config.yaml
head_dim: 64
vocab_size: 2048
norm_eps: 1e-05
rope_fraction: 1.0
qk_norm: false
parallel_block: false
init_std_qkv: 0.0435
lr: 0.0101
lr_head: 0.00638
final_lr_fraction: 0.0
Each number is 128 + 24 x the weight over its row's rms, rounded and kept within 0 to 255. Layers, rows and columns count from 0. Numbers have three digits each. The size before them is the row's rms in percent of the matrix's.

# layer 5 attention value, 448x224, rms 0.0685, rows 224-281, columns 0-55
104:111164116111135124111108117163141112115139106093152129096126102135085101104130137151112165131131121115089109111159109150148119162139115158137126178151186128120121117122
097:133134064126112116129128090133148135124110124157146104116150110109133135117136123135089150152100152097134125072119070126124134134123120104130104161095128169130073172128
112:123124132131107119080126124119109128115077100153149108107128171130142122105121100105136064147147137163128099157108154104102110102116129142107135132144121131091113094136
096:103167163111137103171126134135108149154129129131152146145128151127185117112128157151125119131106121116155103133116153163097131142091100101085108109126126146136128148162
099:121126131135130112118141174174137138140104124095152127122116077102109130134130100151194165152150122144101141158103143136148166105150124107128107149149137170124145180141
100:117162140140157128178121127150107149127095126141150120156125129151151114119091096152103130121121115118151102110159140155162103122132138108099149092126152135118117115156
103:157124177110127111135161128116114110132111168139094115153165125108158125096092135173122150104141136158139154146078161136114109109129098085129126082134151178117138152159
103:133128082108173096136158085128144132131115172135120162101124109099099141106142146131160106092099090100124151128092131131136139053112148100100110099146118131100137123157
091:151186108148146092119135109136138126116111144101116103088118089134132143123134132155141128091063119131134112139130093141126134122158131109123152179124128118144118176149
099:135107134140085141134109131136120073132110113114154115098105101155130155095121166116116163115132083134144099121143113089102093143133149134121109172154101076114163082144
094:094108197136153080085105127126120131115122098106095148117145160100127179128146090130098129098113199119059102130128133127134112113087156108092114110124143152079080107093
097:123135087142122139166149145162148130114119101129171121115112134158147124137109122153149082123138058140175146115099127126147120072087149124154098119105123129131120159180
107:111144118134110120141120119114116144120109098133134146123141113146156113066160119094119128146142132130079106147139127178118122157134132123130151186104142125076153117114
103:159086168130128107161130135105127114148119117100121144135111123130102131128166131149091098167154133123122149182123075145138151196143163139104140077094143114123116125072
097:129127132133139118121105150152130108133097102126110111153176118131124185154134135077137128137137150136136147113103149106152113116103143163172145123166105142130098085121
100:174150161138100155124150154156168129149142144161164140135108105192150116114120123151111122136121096179150112114118138092153155131089158135148119115130153148093134106131
095:169140147177154122115141149138120164141126093113124105136113118147130093126122086118100093151124107116097122139123148143168153119147122168126114047144169147134099132104
108:133145114115119126112069141104101128071095149140132105138129155151126128104099155139175195095120135127121130170166121103095119148114112120125089145120113165124109139143
104:111137124148162139086095110123134131118173136163136119143081147124120154146175142098132102088072164068088144140131125120151117167124160119135128124145162131090133134086
099:161148115143105086124140166127112140130092080113123116092109084127126128112124148119114109124153130122128110169140143124130109165150119134124115136121115148144137105197
097:144137092089143150119146137121094160106092108161116102128121152177142146102157110110144116150107107104180116128123139156141146135109194143100089121175141098153143095179
095:127164137121160146113135123126146138114142122134146138119130139106146132144171167137129112101115100159099130124120160157092107089093130136109107108151083118150167130152
100:084136146105101092090131112082182138109115104116094143118180177119129121144107141080108112105117165173132135159149166129111125153127106143178130142162155137116137147121
108:123140101107071092136124134118084123140116121107124115120132109162135115094153106115123094091118131177164096138141095103124146126108130146103121146128083168114147128115
105:168106150119125124124109116118110129142122146156166152115101122095125117090060106127135103067163138109157148117119117106130129138128133128114073162132150152132156182155
100:056121137088122135111122089123180083158116179136124150126131121135101144172139146120125131144084177124085124154143123151155116151125116144155135145158117155122109146132
098:160120163125150134102110122127144145120161147157107147120162099106139158143114139110152114133145128123114160125124117146154146144162166196135126094142095103090129158105
104:141152113133138173157185129110133085102107145163138155135143163085083111148122112136138127097129141108180143136109136118127161109110122097121113119141155112128146134140
102:114126079141105147162146107127118115098114130122133094110123070204141110092112174118107137119132066144156142147123132125128157116122102146131115130140106085152125144142
102:131105179096135110104130122124133091097102135122152117123148113117087159147086113100154182132108127109175137099096124094117097126145119077135150172114129126130126165110
099:170179101137099124149137132130142158118165137031137143136117145118131128142130145137148170124096134105103136180144067145119147098137156084101159139095141178137113160146
098:126144155093116102140141115140163086149121178119120149123121110149116117139156109127079085106142123151125118127173122125060146111143127125135125137140137161139097135113
101:138147150137092187182104116170126108160116137132109154083076085096109108151167146132135169110117162125101103113130126116141126129111158133156145113152144128122118133106
107:177124085136169119144133161113150141141147114137163108131103095150126147094094139103133164131100103107131121117130109132103127161168127118126127117133112144186114123120
106:104158156116144107161138098139118113100123117154129133115180114104152101122115133146106149130170112105148102123146108160135121128129143140166098068117162147176117130102
100:116135134141109180131069166159115146130121157141125147153114137165143178141152121157086154146182126133092146142092160098179116149170088090142149174130147188141151132097
103:132127113084123122154155159157119158110148135113083139113106148154098145100095122146099099146112089068143098109099121113155150165152138169101113151104075114105141111129
105:147116134182079157143167121147145169157114114124133106133166136144113111142148143109105136117125089131136115116128156094142117077110105140085135145092114150114093127115
097:220111125098083117096128125144106109180140084143124127086115137128106175135155150133179109162130143155125126122132128174116111119130149131143100125082133158131104133132
108:107148103151140132142130150092126151118140111106142117119128116080113124121140151172135129097165151158101120100124155109145120100108121099111136119124142137139143086136
102:108109133120118110133132139132156115132124106143133114143124129128101167159160105174131114132093144082078155108122159131128174101121102149131131114138128131174167149101
098:100172119150141178126122113114134154141129146137155123125154101138135122151071131147175137115147118146135084151082100151154122138080166126100166115120123135163093113119
106:156137120081131159147116125138112074121135154115130155100113112102053116137128133137139097106097126121128123147087127158116144122110136108134117092114127125127060174148
110:093116112154071150142119102149122140162101114138134112109092156146073101123105129124111124126177113141131145184132091102123145128132142146113129062096168145102148086131
104:111138106095106125135115159157085147086164130114073170118141102137144174136133122120121145097109118102105132172171088118155149151104099096132118089117112125098128123100
102:129085100083160137115174085117117154142129108132140119113141162154107102135155148107155118161131102168143135114118128174129059108147141133119154136139125122152109147176
104:137109147139134115106181135126122137134103122125093131120126133121120114157100153155178112126112140125171139145122109084088096136152139160109135123113167113111134162106
108:105146115182128162126145153118137146126084108117124120139142132143120099156139052123159145135137127121129125137128153141172173126111112114136098128144145132138193140123
102:138118111120106096139153157134094153127101108135139111104142116083155132118163168120141110107144105148136132128143120149104153104134114100121108102133136102096102160121
108:133128089116104103103141130131091158130094195105160118101078135089139083099139152146148141119121196152109102106132127115079172140112142154109123199145173142137135149160
097:130162130084149112114164110144161093133123121132144130120172094146126087126160137127152142194195100072143141157174102114140119182125155133132136144126146133120112166130
107:134164115083133133150148118136137118085136106117106122138118113165155149101106122063125134178125127144134104154152126131134151150135126164080123090078156093120129118148
105:113107116106136129115106131129094148134105105122129128080147130133095098104126104153096118185136120107128114139136095077135108124121122103133084101141099135146172089136
099:079063094131131126104108129122132158089096141157148114148172138119112104156094108124137160160117131156167126121120114117183146132164162139125127100107129177115118115108
097:084100097123144118136097140138160129135134130122111097114103127127141171129109124145142142087139119128120094133138120178163085139123146085128108104128162102117145146148
106:156165159143136138134112123138112142137177130080159146107164130092106163100135111102157127124086106130128122168156107087159103147160066073115146152163185151146151127119
099:080121119111103129124073105094106122160108140111190089110141135144141108132104114119113148122161132128143135073146109155139133118164105115132109125125112112107086134157
104:117151129092131106133174093109144118113128149121150143112152135125121126134151155138095143087124110149143119128114135141102141047133079159150141133146139130128155114164
# layer 5 attention output (transposed), 448x224, rms 0.0408, rows 224-281, columns 0-55
104:116123186082136180120157137115098125156163111131167151126062110110104129148099115114105190155133128142181109144133140113134101157142132147123138110135131131130114127125
106:095122134114131183105098136140131138117143138163114127118143127102095160088186138161175118152070140140096150104116125194134159136155110146089144126126160124148113147114
108:130138099128134099098209134119122124128107128134134142083152112153172104081112123099129096112125139166175136119113161110155130137124157107115103122144138091126100150112
089:083125154107136092134102121132120136144124101165136134160141110121146132138141117125134115134091135158133129116146133156103126132093141119130118153113088124188129148132
105:139127133108175106177123149182111114116061152126128147114086119107123122179149140161140122117114105132114155134100125130137132108142139162098083127131095140145074134176
098:100119139132066121124093144109101135170164108158156138105177086156090126103128107131136130091125145102151117140123126089155118120127132110153152173094102167104132093150
105:133113123139103151107104139107129071126100129152135181087171127092131136126118129110166108109104161135134124077094146127149122138122158088144107166107130130126132083137
100:079114121134102106114093157124115115137092095115123151165181108092124163098154093129134106092113121165086122148126143166103139164153162123123154130113134122146164159144
089:088118128129146113118152132058135093107124141133142134143120099085160100122171159119151118130127194145163155168160132168063153114124114119132129113101124149122100104098
096:083105112145101129107115105103117160148144107108139148160123125091146109136152111129157158125116131115158108113107175119113130173146102127144118097164125125132124145105
098:159118126155108151145139180129124131097146082117124099102148090159107120144116134135177142140159100159146107143125129137111107068101113073170118123150124100143133124122
098:117116137118164100136099142167152197148125105142110152173160136142110152083152149167104115131089179142139124126143161091102154140138125157105144174135101145142129160134
102:152117138144106134094130103151166133154211122121149089099134141108154154130145139108126080148046146137148118156075136135115151103131132126118101115126140144082119121124
096:152124101123126108178146162135111116172098135085130139105122146094146152145104169121140160124178142138114131145137108115104111138103128077137120156112121121141135121145
101:135111111118085143080128175141107155153140163127160118074147134155195114128110098097158139114156134104133159104127101161156099115135131099116154118149166145107105138161
092:108146126171135119145150106133155145115132144091187167203142141137152104138141156122111135163125100149168109149136150110119133160100130107143157140165115159133187106116
096:149117067195140126158146151138134125157124125093134116101095132105148106150124128141094109115192156135128099127125107099120135136124128062118134166119088117122098068137
107:171103117122121166111130112109108147103152088145127137137106140129096157137148154114092146127116148112144124154137104121128120135133166154110114165151135136128126164130
103:108114137130116150119088118097136127152153139104068096124147136177094168136153158090154108092138110098084093146174136116085125141154114113142153105186165144114141147161
103:080117076104138186136170137096105160147166123117168127134128118138130098185141158146120137122117149159126102141105118125140133110111092115134065121119119098109120124115
099:110150095118111137128136154151088127142104165160104098129123152169133186118140128122160122089116133143089125096135122107126161146112119170098142121119125123097136133144
089:095117120144122128125088126109129139128111129104131133139123137143115133142139141095119118128095175156142162152141140110103142152117133109168112109133084101064105099130
095:123118133124166125137155132099119107103124156138119113101154102182142151140094091106137109159124093132130075082126115162158116152055112108128132087119158134158115133169
100:103137105101108131166144164076126145180098162105148118141112121143130134104157131115093105142110108112157093118148153135142150146110143143116084160105157124087132127123
101:109131113103127168126141150109140140117096140159131143128133077114092131182113108128109135125120159123108096154107140101128107118156133139121124127074088144150128112140
104:106131145157099086120144103146171127109159117135135103128089123130132173132151118134138126118118107106115124134118154106128122155120155168150133071171163091157144143084
101:138124105141097125074156165148158124146104149135087105107138075126118152137067093136115110111133153096082135137098141124188089128124117102101147120142127130182147102125
098:106129159102132104102114075105096056117113117145145168150125141092143154138075104090144103120157123125129142126106094129159127170138147183078144140103130124118158110119
104:116136126134129150102168116138138140097148115154121121139136120160133105153147099136119115152109165112175124128124142121140134183153146157103132167092160158151077133115
101:143098123084163139127101110132119138122118170122100167163155125083144106105095144124176114125126120140123121127131121155112123146170173106150150102122168155128105123123
099:122144148125125127165129132126116107143111169134092126092139128082120128122122153151085129138105122105116135105145083143142125134081104156133109172118089122123126124120
098:118108157111127121163164162120146132139126163155122153136133106143154128137173127132126105162108143146133094132137127144111137116118144088155109105135141157118121072170
099:087166116096149122092128101115121148096146091140172122116113140122145108060109113122134147132111127146144146151159129092105163106138124116133113166084106138103139124118
101:066134128123116132127158086132089115131123095090096166124129144141106131164140117130126109135138135118112122110093140114155135118146096164150157148118127126124147117138
102:151099118165103134114137160158168120125167142114111155122138127126124130118164083128139130187144111131141124119120133127104137125071130100091180129134124114090121130135
102:170177164115118109138152136077147096136098116124107082138130112121086099098126136067116122103090119187152093076145130120095123126106144082131134115146096148131125097114
100:121107126154126093128125144113109117137082116153154138123142100134130094119104169142148150147160167130100143084141091123073135104152141137124142107147198090171147102091
101:143119115090180109097133179109110131109119132110131151121126121120139154136110155144159138145101140098109077150124129156113147179124093109132121081125113133141202142155
098:130092148125143158166140114134113121135147181094111141152120109095148096161094152102124161135094108121161158116144167122137164106118101130156158160125096165114125135167
103:129110126100176111117112117148102129155160105117116094131101144159155169108134116109148107113097121149145131155131108119143117128169147125103097111125084107119076128107
094:137119120101178151109110172145069113114132141155148134131160173138141103134081148090129142133126094093144163141163142147116148145098140126139077146172120132104136159197
088:134132127118127127105137154131135121129150121096107161107146095126114160120145120171157089169113133147141188107141117127076122103143133122145108104130126135146140139136
107:074114144117124115117129144090140188111139149108111143154141161145152097124128150131125166168160104107139146135148156162123133130118169135140121148113160126120137116128
104:181141171093155106094143187130130074093151127116127129078147066127158154140174147109126119162116160100133120143107142122110110122180142130111164134157096096123123107114
099:112165105136187092116155115109165139144140153159209128126104102125132125111123132131118125130113108153108111099113134130128130130129115143153108144168148131136104148145
100:115176155157105134133107148144138123131122171099096143129092147115144149141124103121106126131134139112113125180123137129123156142124097124178087142105139148113137106076
103:085091104146100114107122147148120101144119137122131146111112146135140163109127136094120128168126126104097139151110156123117202107119089096172105137132123113125114120095
099:164149169121113127147130092119115136159134137128106126102122121129125141122128134137137131119134146164143139135128148128134137082115159152125128058118153096115156132129
099:099131123117156146141169130111152100168134094181114142143090163137112105111150141159091142146132119118074128138096115102096117131100137171132114140103130115147151087124
095:137115135145118119154132101158148084129140075133125124124159106158159127144100070114100117110128135109130138097109128140112119120126125126160141097128114135143142160123
096:123119103167112125123131176097154079099138130093102137139100135152088104129127142151106128128132109144119149116113133158119136121108090109137099055115168165170148116149
102:114097148145159101084160161156106130154133133117122168123145148121146113103162125161105147130155122078136130119155104116125098100131130099119151082141133116108124145142
099:189121138112096123128115130161132116159093141166113177140145115128143174144168123134160190150073130175092140140129156149149138132142134119106143111099129127107126111093
102:110167088137135168101139142129105107140146152091119114138090132127142133165169148132144135107157123151087142125111115140053085112076118117152095164153151109129093168133
092:142139176112156110143133107141117115116105112138167143097158145103118103135063135140121128202092120117127133111129092095119100093127149135125116154121102123102132153112
101:107131137079138098085112126093111105148107124155083098147108143126171102105129105132098091083153133168112125137131126172137142106126121157143116136162101145146136148142
097:122117153119123172118106124106151111110145138090147112122088142113165119150176162118148134119106145115138120138070146062131131107143156120107095096161156132175159123101
101:103123111115112170138113157127123134127142136146140107120122121155140134153128137090137174147135150113077168141155126118139136151143122116103141103100099135128144141158
# layer 5 attention query, 448x224, rms 0.0655, rows 256-319, columns 0-55
084:103159138113139114147082143121138159107128169139130159127093080146131129144137159124177110136080101162097171097128191138100148137103123135135120135112131132099161129136
084:159092153098139146114084106138162152139150149171119117133130131126112122160141122100129110156137129126090145117108153147103118140160120086128126102134136109170123147125
094:156064149139147179094106116101127111121112138138133114106132162116136090142171141125102117151150127142115142117140159164138109143154122110124098106102142088132114136124
074:090161107124121152160144133124090157133158120142121104168123074139157126120114135127158116124113123134113143133107145119134129145120145153161174091099158132110116122131
084:125101101128137078118171129132133131133132154146125113128134148104113169088109122088136150117101116154115172120154103158166122134161109115168151074103138128100136161110
078:153193124086144144153110087133121134115149111132155125160151132136109123112161119095071110158141088072125085127124105106118107162112150137144107094146104155164117129131
090:141130161115144131134109138092148130134151083139142140154140143124150119136138121119091138165112129128151143120164102123093107138123120159116118153175133127134124147149
083:156228099162128105155140077152114114141138102127105116117155140129098138097149135145136097120134152124120133111106116121136131108154164133102144115112121119137161096149
090:134121105135133130117107148121125138102111129140160134117122139133136110156121156129127148114114122166099161100104155118150158157121126101108115120091106100125107116167
072:128197122100139123140141124140100156123093089099123139132132151103123149127084123150136150134127124088152135121120128131135141118167121110146149168176160115085127103121
097:153119110176101135129112141130138121158124125133127125135126111139143134143123140114106122110107122180109153122115152151135165149095102116089123129089125128131156104170
097:121110100163163121104123180106124175110127186120144139108121158133153090148115142125127122152088113165107146090135139131103126145137078095135114105147157094138132153117
110:105137075134152148119103148121122122138111110126112176122150137128140121121111131114133130133147144101130121111137133113105142141100098148163109163112143132136096145153
099:161130149136141151101127104095144137130150081131134093097139113110116134142129136072117103099163104100163128119167146086122104081111165089130121132150151130151112082139
095:098106113149158124034164099095094093128124184131144156125125143122129162123125118119114123080149122150104121106105113098126141140115128143121127142102123125143156118121
108:132120162118150135144136098109150114188125158161093175121146187140110188127140099127121088128127082113127121117101115107164127112128175097113136111165137122126066120134
118:110111090112150120086128125152115131132128117131097162121110110141117172145145144127108141136161144141143083121142134125134136146151113101170118142151102113099182135100
136:153128088128130121151192139109125158093117127155135134098124058091152128118123124141108135119087161143109133161122086155124106118134111129116138131135152146113136145119
148:117157103121118128126138159141100136141167133109097091137102113080153151079128122135155133159148078101127109123094109182137083140099123087166124135145086124115117139145
157:096108085126102115088182115115105146079135164090176174144145138090119156101154097105120135121152145137137126113128130200125128131126092103103125127113138134098134133117
150:166132113137133119114087117136125133168150140125095123144087111138145175131127118155152149180074116151148154167132078189101114116148107146133086118118100133097140132100
156:131131130161127176122147102092108141133115116138149144161143178152179123133150133133148139120156158112138103106139113102121132130155140103120128124134074111136102133117
162:140140067147175152147075120132186169165135156127128138134123120130132105100170127099129106100142096174116134150129140118118087110129150107123122110139065191120104110145
163:144111092137112077108146174115155116168094129122142153119143081111123137134148123182124146124090115138132109164080037121092153130096111112093094155127182100072140126084
156:119128112111111151143162117127102123125123125135124113172120113128116129141125165089144105114112155148150146125152139088147167114123148143141129139123165156172075111145
153:136095146135123139060115130073151123125126083074202149125153130135111152118103118106102118122145119130133125155116152131102106093143110106148135151108138134079168118185
151:120149120115127072132131098148129091127113132150118139140111104101108090125146093115113112133114149089132148133122112111159162113141145118144122136115167105108124108129
154:103134145080124169135134122095126141142100123148167118132136108086153149146202131136186117141139085143110138103137136133134132169126133155100137116097123136111133166167
155:114128066085102144106139155147130079113138126123176130139128155089163148102147168114112148127080118118117096153122142123130137131149104119162148148123126119104130167108
150:112105156114145155168156142144125152167103121085132140149153142118147181142115133162106099122104111124123136118143112159141141109142141139146121128159116129135140149126
157:137171149116122158095121083123127139148120188159133133148177119103171143153091164176125128084116094158111079149115110124157096139114161145099170171144102124147095129151
150:087192141136095142122153157131174181163114101152144119101125111148169112131144119143080116107101142141153168138122119130173125128147203102053086127085133107122139138117
088:141155096114085128154139109158113146136134115116135079124113120134129115118116130151130190094160145114105127140110125130136136124112114159154081184103102154123137104163
079:157160132125126146143121146160065144093165175153121133130162102115135107155114162122175123151137152139098168120135156122070133135119086136121069100101100101120132154123
079:175122134130163125113142151119148139096139149121130125117116142111160149117131158119152136135110116192149168088125137084122157138074113090106114078149133114119151150136
091:125140123146105135131102121130133137122115060106134155136143122114131111144130121181094081112155120097150068133144119174123105116078164142109108143177145155148123104164
087:107150119098131087150135112157111110123123142144109096147123159113097153128107101178146107119195137049145148126115088102137134124147150155153142133123153146107105139102
099:103127147093118150143152112130137148132121087135125146108155142093131174138139116136067102144151119093171094129135111116138131136122137146111117171165151140145111108123
086:128188140160142134148086164132168115112105124112112182085141114124107120140138130144133140130098148127113183125114148109093160114062133119113129163142136108111159147145
085:128126162107126142146143105146123127160106124140101058092090126124120116094175127133146134106144143114141139143129117118142128146111151174118157164141118172129154089149
086:129170121094127144148154104101109120107130118128139168186159181126117144113108101104106189117186130122159120158151102090130122124138158145171146165130125113101117124093
100:143141113113068126132140087137136124105119141114109113083118104088068124093150141129169148059147125091131134117137103131137129153126160168111136129115156147141153072097
094:130141102126130117128183166136154150142135112129173138119136148104145120100141119153148191144128110176082197132098123142155116166168112080183146154108108136162130129107
080:130152130129146111165115095124126133136088124153059133124166137121112104146115103135159081088124135116130178131131120111127149082165096118146116102118138083101104090109
098:097152138091112149114141100115126128122168091087126132147118162152090161146111141109131150108161142116159124130193108112145140141118133156152099150090119136118111105138
092:160095148162120165103108118134112175158126130137133103138127095072125174089122111093120087086096134128082189136088139166091130138188196144060126101118106110121181108121
115:149109163132113129157128128123134126104129098135101076147154159096134115099131116130091130068148083117157119155101072101103117098099102152149137134107095148179045137127
121:163118129098162116089127129129147087149148144135144111096144119148099172160110125106162081160102119083080142119151109145111154100127164083124085109154165131116136117085
149:136125126128109102150096139154151095167140115133096128107155165146128179112114126176118125118135152073102125112093123118130117104133150093093146174119121137156141135121
131:113112115120143111090118165177101115151120152140085142134121127174158084161118145146121153147099093084151138156123142084102163135102126124140097155141134114162134139154
154:105110140152130165141117149107109124107145144142171151143116115111110116160184140094151132111132135129111173142149093092120125085106109130137097107123099142140142154112
147:129124158121097145153148118094091097119145135109168131131133112180140170212115109123142114090109099107119119128129107133156103130122144126110147118144157118103125136125
161:127139102129118134157108148094094159154103103181176116069114139105125133155095121103102151112173129140141162161163168107145166141121142127140135156136137173089132102164
157:108127167144155153101131103138100107116138113170102132133155109140068139160175119159156096067167113156129117159137086105154124140108122127103173098114116124148125153131
156:127130090154085109118137150127105113146145108089078136135103139132122178095138123136108109152127118149102162132136134127177143111089130120118117107149123153133115063138
148:121126156147158132178098117149119139147175126110122096116095113137167123089153120136109120149123149081136106111100127111128118126142140094153160168172127107064145106101
154:142144145100118136113135107102125092134151081124116140105122092117110129121149157102180136121136154122139139104085138122161155101134121144124113150125151129127118169162
145:116142103130119167150127148146165109141162135102143144124129095094087152131143117095112133134113178151143133174146087137166146106113116139140066141119127095135141119132
160:110152137166144076145101102152107121136119173145122127145115111102152193126138133132082156174188136154138132107129117112179134135160118117104108093131171123114111098107
161:114105137095136137113118125120110162129182109164124175134149160147095178128149134143135128156083131129121122146120134133138114094149155103138129173178138125105158116117
158:132113093149143127140129145140108128159128104087125109120174171149144151098129131117131106121141116126085097168145184145126137162143109129103171117115101132122136131075
154:154125160127125120163128145148154150136089114110182151098129118087171147116204120080108064121167158146159107102079088133140114146143107111103119145127133106099137152170
155:123127118109106110191101138143149125136127163146125128104150140106115108148094145162121166163149109091115103143092091134089170083136116137159139114123128125109119125137
148:169161142118124151130119151137158100194107105121149162187110191127120092067124104111128137140080198117140162140156113118145123096114078167149149107139094141099099128123
# layer 5 attention key, 448x224, rms 0.0669, rows 256-319, columns 0-55
073:140089139164117140139078152114119107172135078161131106098109142159046110088139130151120170166128134143119150145129093104173112077115134108140143124105130139139115145132
074:110092104133135101125104143129120127141119128125133135109116123136161131114105137114118108122102120107131054119135086103170114107116102148130166067128144122119117098165
077:118141097137116104114139151157103135170145074111168136136157167118150129097124160085133137127140115110123086125125103127150151107103174156160155106135112104162120116165
069:108153152118113134137160121120171088146144125126143134103140134099117143133145104092138145174131129125159198126138165136111112177087108135116070188109095152139132163077
086:105097191122137155145100147119142113138133125130099159133093121151123096151170124123136136143149129116131135156116173129101061174111164179095122133120088150126141160119
073:143127075147112098098092122173126139140115127178140124119109144044151135097117109174137125128097132103104105113118118098134096118139135124123164164125121103133125128149
087:140119083127133131112113138145125115101140148129123101122096120155093091130112142138118162093184135147168121116124113116130123080114142127134122152129118147109105079136
083:103130078126146131085107192169122134142137150147121160128127097123129162091119119119117123129111112117099083133107168110150133116127145127118129133131138077147072122137
077:129129136146118118165147084164107117164116160110120132096102126139115124132141128176130106142122102120138163138112139141119103124145089145166116126139123164137181162063
078:121121100167129105105096172126102121139126152135171147126138128090149132108127114160069149134116140168100111112114131138163141074114084132113176122125146071191081152149
106:093099207121176120154104102153155119130094170152086118124090155176108095124130132113134085133161134061129146137127146161117092122126129198135160110149108125118089151121
085:137100142091125150127130121132151094069134142108138125151103113208111102166129104146132124113169111125130101134130099091088087157151180127092058149128113151163172147120
093:101152093131120136136151151132087126121083112157133135100133109099126146095105125130137138126103116171097118117066131119115151103164155154103079135114144101144147148096
088:141118106183112137119129140145078139108118117088111111103147084134136149119094160161130161125112141134132066119135076146177137100155097158141143126120131106126137137129
108:118166117105107161174131085148124119124122139138155116092118122153165144165112096115164160147126145109095119140157142114126081146155187113131100116141145130134154139080
113:116109158118138108121157134117109108098122109143084156142149126111146145128138162102115136128117093129150090128142120123161146144091102164143123168084134164117110133139
138:112148151097125149110120142069134146112155155143167129142121102131097092175153148075133097149130134165151088169113134152122141153152125188139136091133135111125134145152
140:161145132161122128144190109107091131120135093161157127118148139141124156100094122130141125138109161099116102146149083091117101138131151161150135106093148143071117110128
152:140120138107105124128126151137112092159133143128147075129125150130120173107151126104169108128171127090128067103078135154117124143161119157131146170127104127170095199129
147:127106058130107091114147132127104132143164115161159140147177140148117125128125071119146109116191117096114130130111144174120120159136103149145122146091119120095142136103
149:124173110124095130145090115181146136123144161114096112164093114145157099165141139081145108104096148121139098153128121162110115146121094124148138122144121120166136139101
153:136142143154148118164143133088138140153155099181122158187110127122122110130126103159102141186139134153087136111083134123113109134114136123146128120123116148097143149162
154:125147084165144137132101105150130140154115147116182134132131099182119111121097107141130090174112124115096162125128135118125101091144168153147151133125103149166076123160
157:149120082117118121126139163130146074155110091118136143157136082144117120114151121131121164091099123103143103124118093123160184143138141103120085127137130126118112158089
163:069107156127138139124125119103103110112105135139118122152104131141123163115128178125139100115149128149113119107147123096117121157099131139106130130124145091132093133113
156:129140140075138141160131109118148114112114132121148139087148126146154161089137092110042137113138137091139148106126115134131151141094137124138120141121108108111127113146
145:157141135151136125179178133141125111139130100108107156121111123131158154127128119098132128129133141084124140134113148118157215118158162143172147104123100143143134107110
143:103163105133134123122117119112101141091085126129128118168112123107130123149128138164185142127135114115115144096133109149166129137186132165118164115096143098168132133173
158:085145089133120129135109153138132094113104162105176139181124139145159125120116140111123160119150157107135103142109132104108122119187140118129136147109163111118112132136
143:129161152101125172150138116125116116185139157138130117135155093097188150126098091117158118128110113177119133118132119125112155101160127081155138156149126069128110146148
157:171131137120153150110159100124104155112125138126159127157134172127140170141115105153164130124105168148131066117092141124126145140110167175125135138121151165145121138165
144:079173097197085166114156114145117130135137144121111115144146118169147136114066135137114161150098092145139161140092156116160115102114171093082091131082152117128152105174
076:129148158132122111152138098085136131117116102120120141123152093150125116130163112103180086176116101159172191127156128130120107172123140125098120094147122137063123099072
073:123166130094113122114148122126105136148120085120114160158135128103118178074152093150161141158093125169159163124168108180159120115102171130136155175158112162114118109134
082:128134135083127131110078138130145154139089108120127140163114159128102064081134087140128121128136144101105158152101117160144075123117153157125104144130119141142116138125
074:149106092110107109123150151113125162128157146148124099114179126153106116129108135124117101112125137185137112110127108125137190107178085083134119139101119100125107127131
075:168150158145120129130135098134132094145126128136136139113150141067146197139128132123122154121133086125168119143164167109126128150110145106140119156115093124148115078148
083:151118063160140114090131114135166137126147103138131108121125131140131183133124134091144149107124149168113157127114105110146157088125137138120142075115158076118090123146
078:155084087110112126140101127104140098128131148125107081144109139171137139171106139106138106096131137151152106114156089139128133113152115133125131099140138130143086132141
068:141137109148144119119137097155108138151126078100146137140168126131127143134114138145120116175113165154114133121113110116187136086132117119115147092117141081125090140137
085:144119106141166126104075147163156128102137138154097143086150144096128140122121136137134182129117130104141135143141149144064121135110148117097130179119124151129097077184
082:100165142130147154132142134120105142144124101108150120141169126166173161199127156068123139161107150168093120092141132121119180099124086091176100108116108107121085165158
085:111111114096142130132098132136155111137088148130104160111101117117114105111146132115082122140136113118138137120088147133137107121103112138106132071099136121146126150121
093:129115081158110069098143119127151148131126124106171147135116102086129188094102126145137104149090153118108093116094126123150109139161107159161112107114145070126112132132
116:123122116132165160139119159156097137126100121167162202135159123109117142106146129104115136120113174113151126156121174132121135103111131145147137145114074150116123132134
082:087159142132151116126121113113140175143141094082146166127110115122141138148148148113147137147112157106138146138171123118164113115114124108167166151140109144061067139107
111:086101120133116092123175102094103132122121157150131156151092099138119155160121112156100093090140131136124126103103134128119097144130102145120152063094144087115147122136
115:152129107115166089147079137145148080157151114127104127162125120100145143118156076094130097119123099111151126120128096088144116095119147098107156141156164129158086151140
132:095133080145066131166116096164176117126141154140122081096115154150140128189109105133120148131112091133085149137106171165133117155142120052165148141156121144140147112152
135:149155138120127119140148157130111154139114087151173133149118078076188134130118100129135124132100130118100083151108141127120125107161152138108098181147155118157129159100
151:140117116103113110084114121167131102081115116111131134166139148133055123112148112077152121062112130161117090103100090120112094151124127106148096105120107164109099108139
155:132060104190120126128151123070107103123136139072150149146092101120171132132102101138153161149141120141161146123123116158141136128171119090151135131141182114095135073103
154:093128116130143135142135157125099148177172148157115113074095124092163139129093131079138150151150121123143149196133108115074129143116149117076122122141147141090100151157
150:128119165147133148128114100161072117115127087159131112127151137147082124136111125142140114114099050156119136129131091151140163120134107116097166142149097095112115131166
153:102156082124099132142134104124129153140134102123091131139111096113142147143143118084119101137144106132166135120158144077140147118118152081174202147149113129130084041177
148:163130110110108136111186131142154181166103137137123113067131123123121102128143110119126133158121130054147143121113117141137132111154124133164131131129132123081142140126
155:095118140093097161122135130137152148124115113166131130120128123127098119140152112146158153118152157107153100113114137156132120131106102117130121130143156125152139117164
150:138131153155125159136112119186109106125158107121157128129172153130102133137130172099100091118121122118129122167140106149149098086116126107125104119148097131140104093158
158:076139152171115086130113090142108105104133084113115152129183155103145125148114111159106117119153132139130127096117125129132130102123127154076081145123122136144113208076
162:122099155129098135111085073167144150152149110146132111132118096091189118122138126126106080107107169108132122135175132095111156145140157128150130113130111120099155142131
159:146144146188154138149144145126133109138091116111149115063125146131138167130139159141119122168146099135123081147139147129109140146154117121116165140112087095119152117120
156:149211116150114122151135145121151104126080179101133092115146130130136091131165145134121109190143085113137116130098131141176144152129102139102089075117096125109119146144
150:141103099149129182123087151127144142080134169103062109088154137123095085113126113083122132160144165123127076160082111109082168091132113173168104145139165146145132116087
146:164143144079137137105100146149154130173136131191133072136141124103166130126145134120136199132135152090116182114178121083101122123089117157108152119117106125086128099143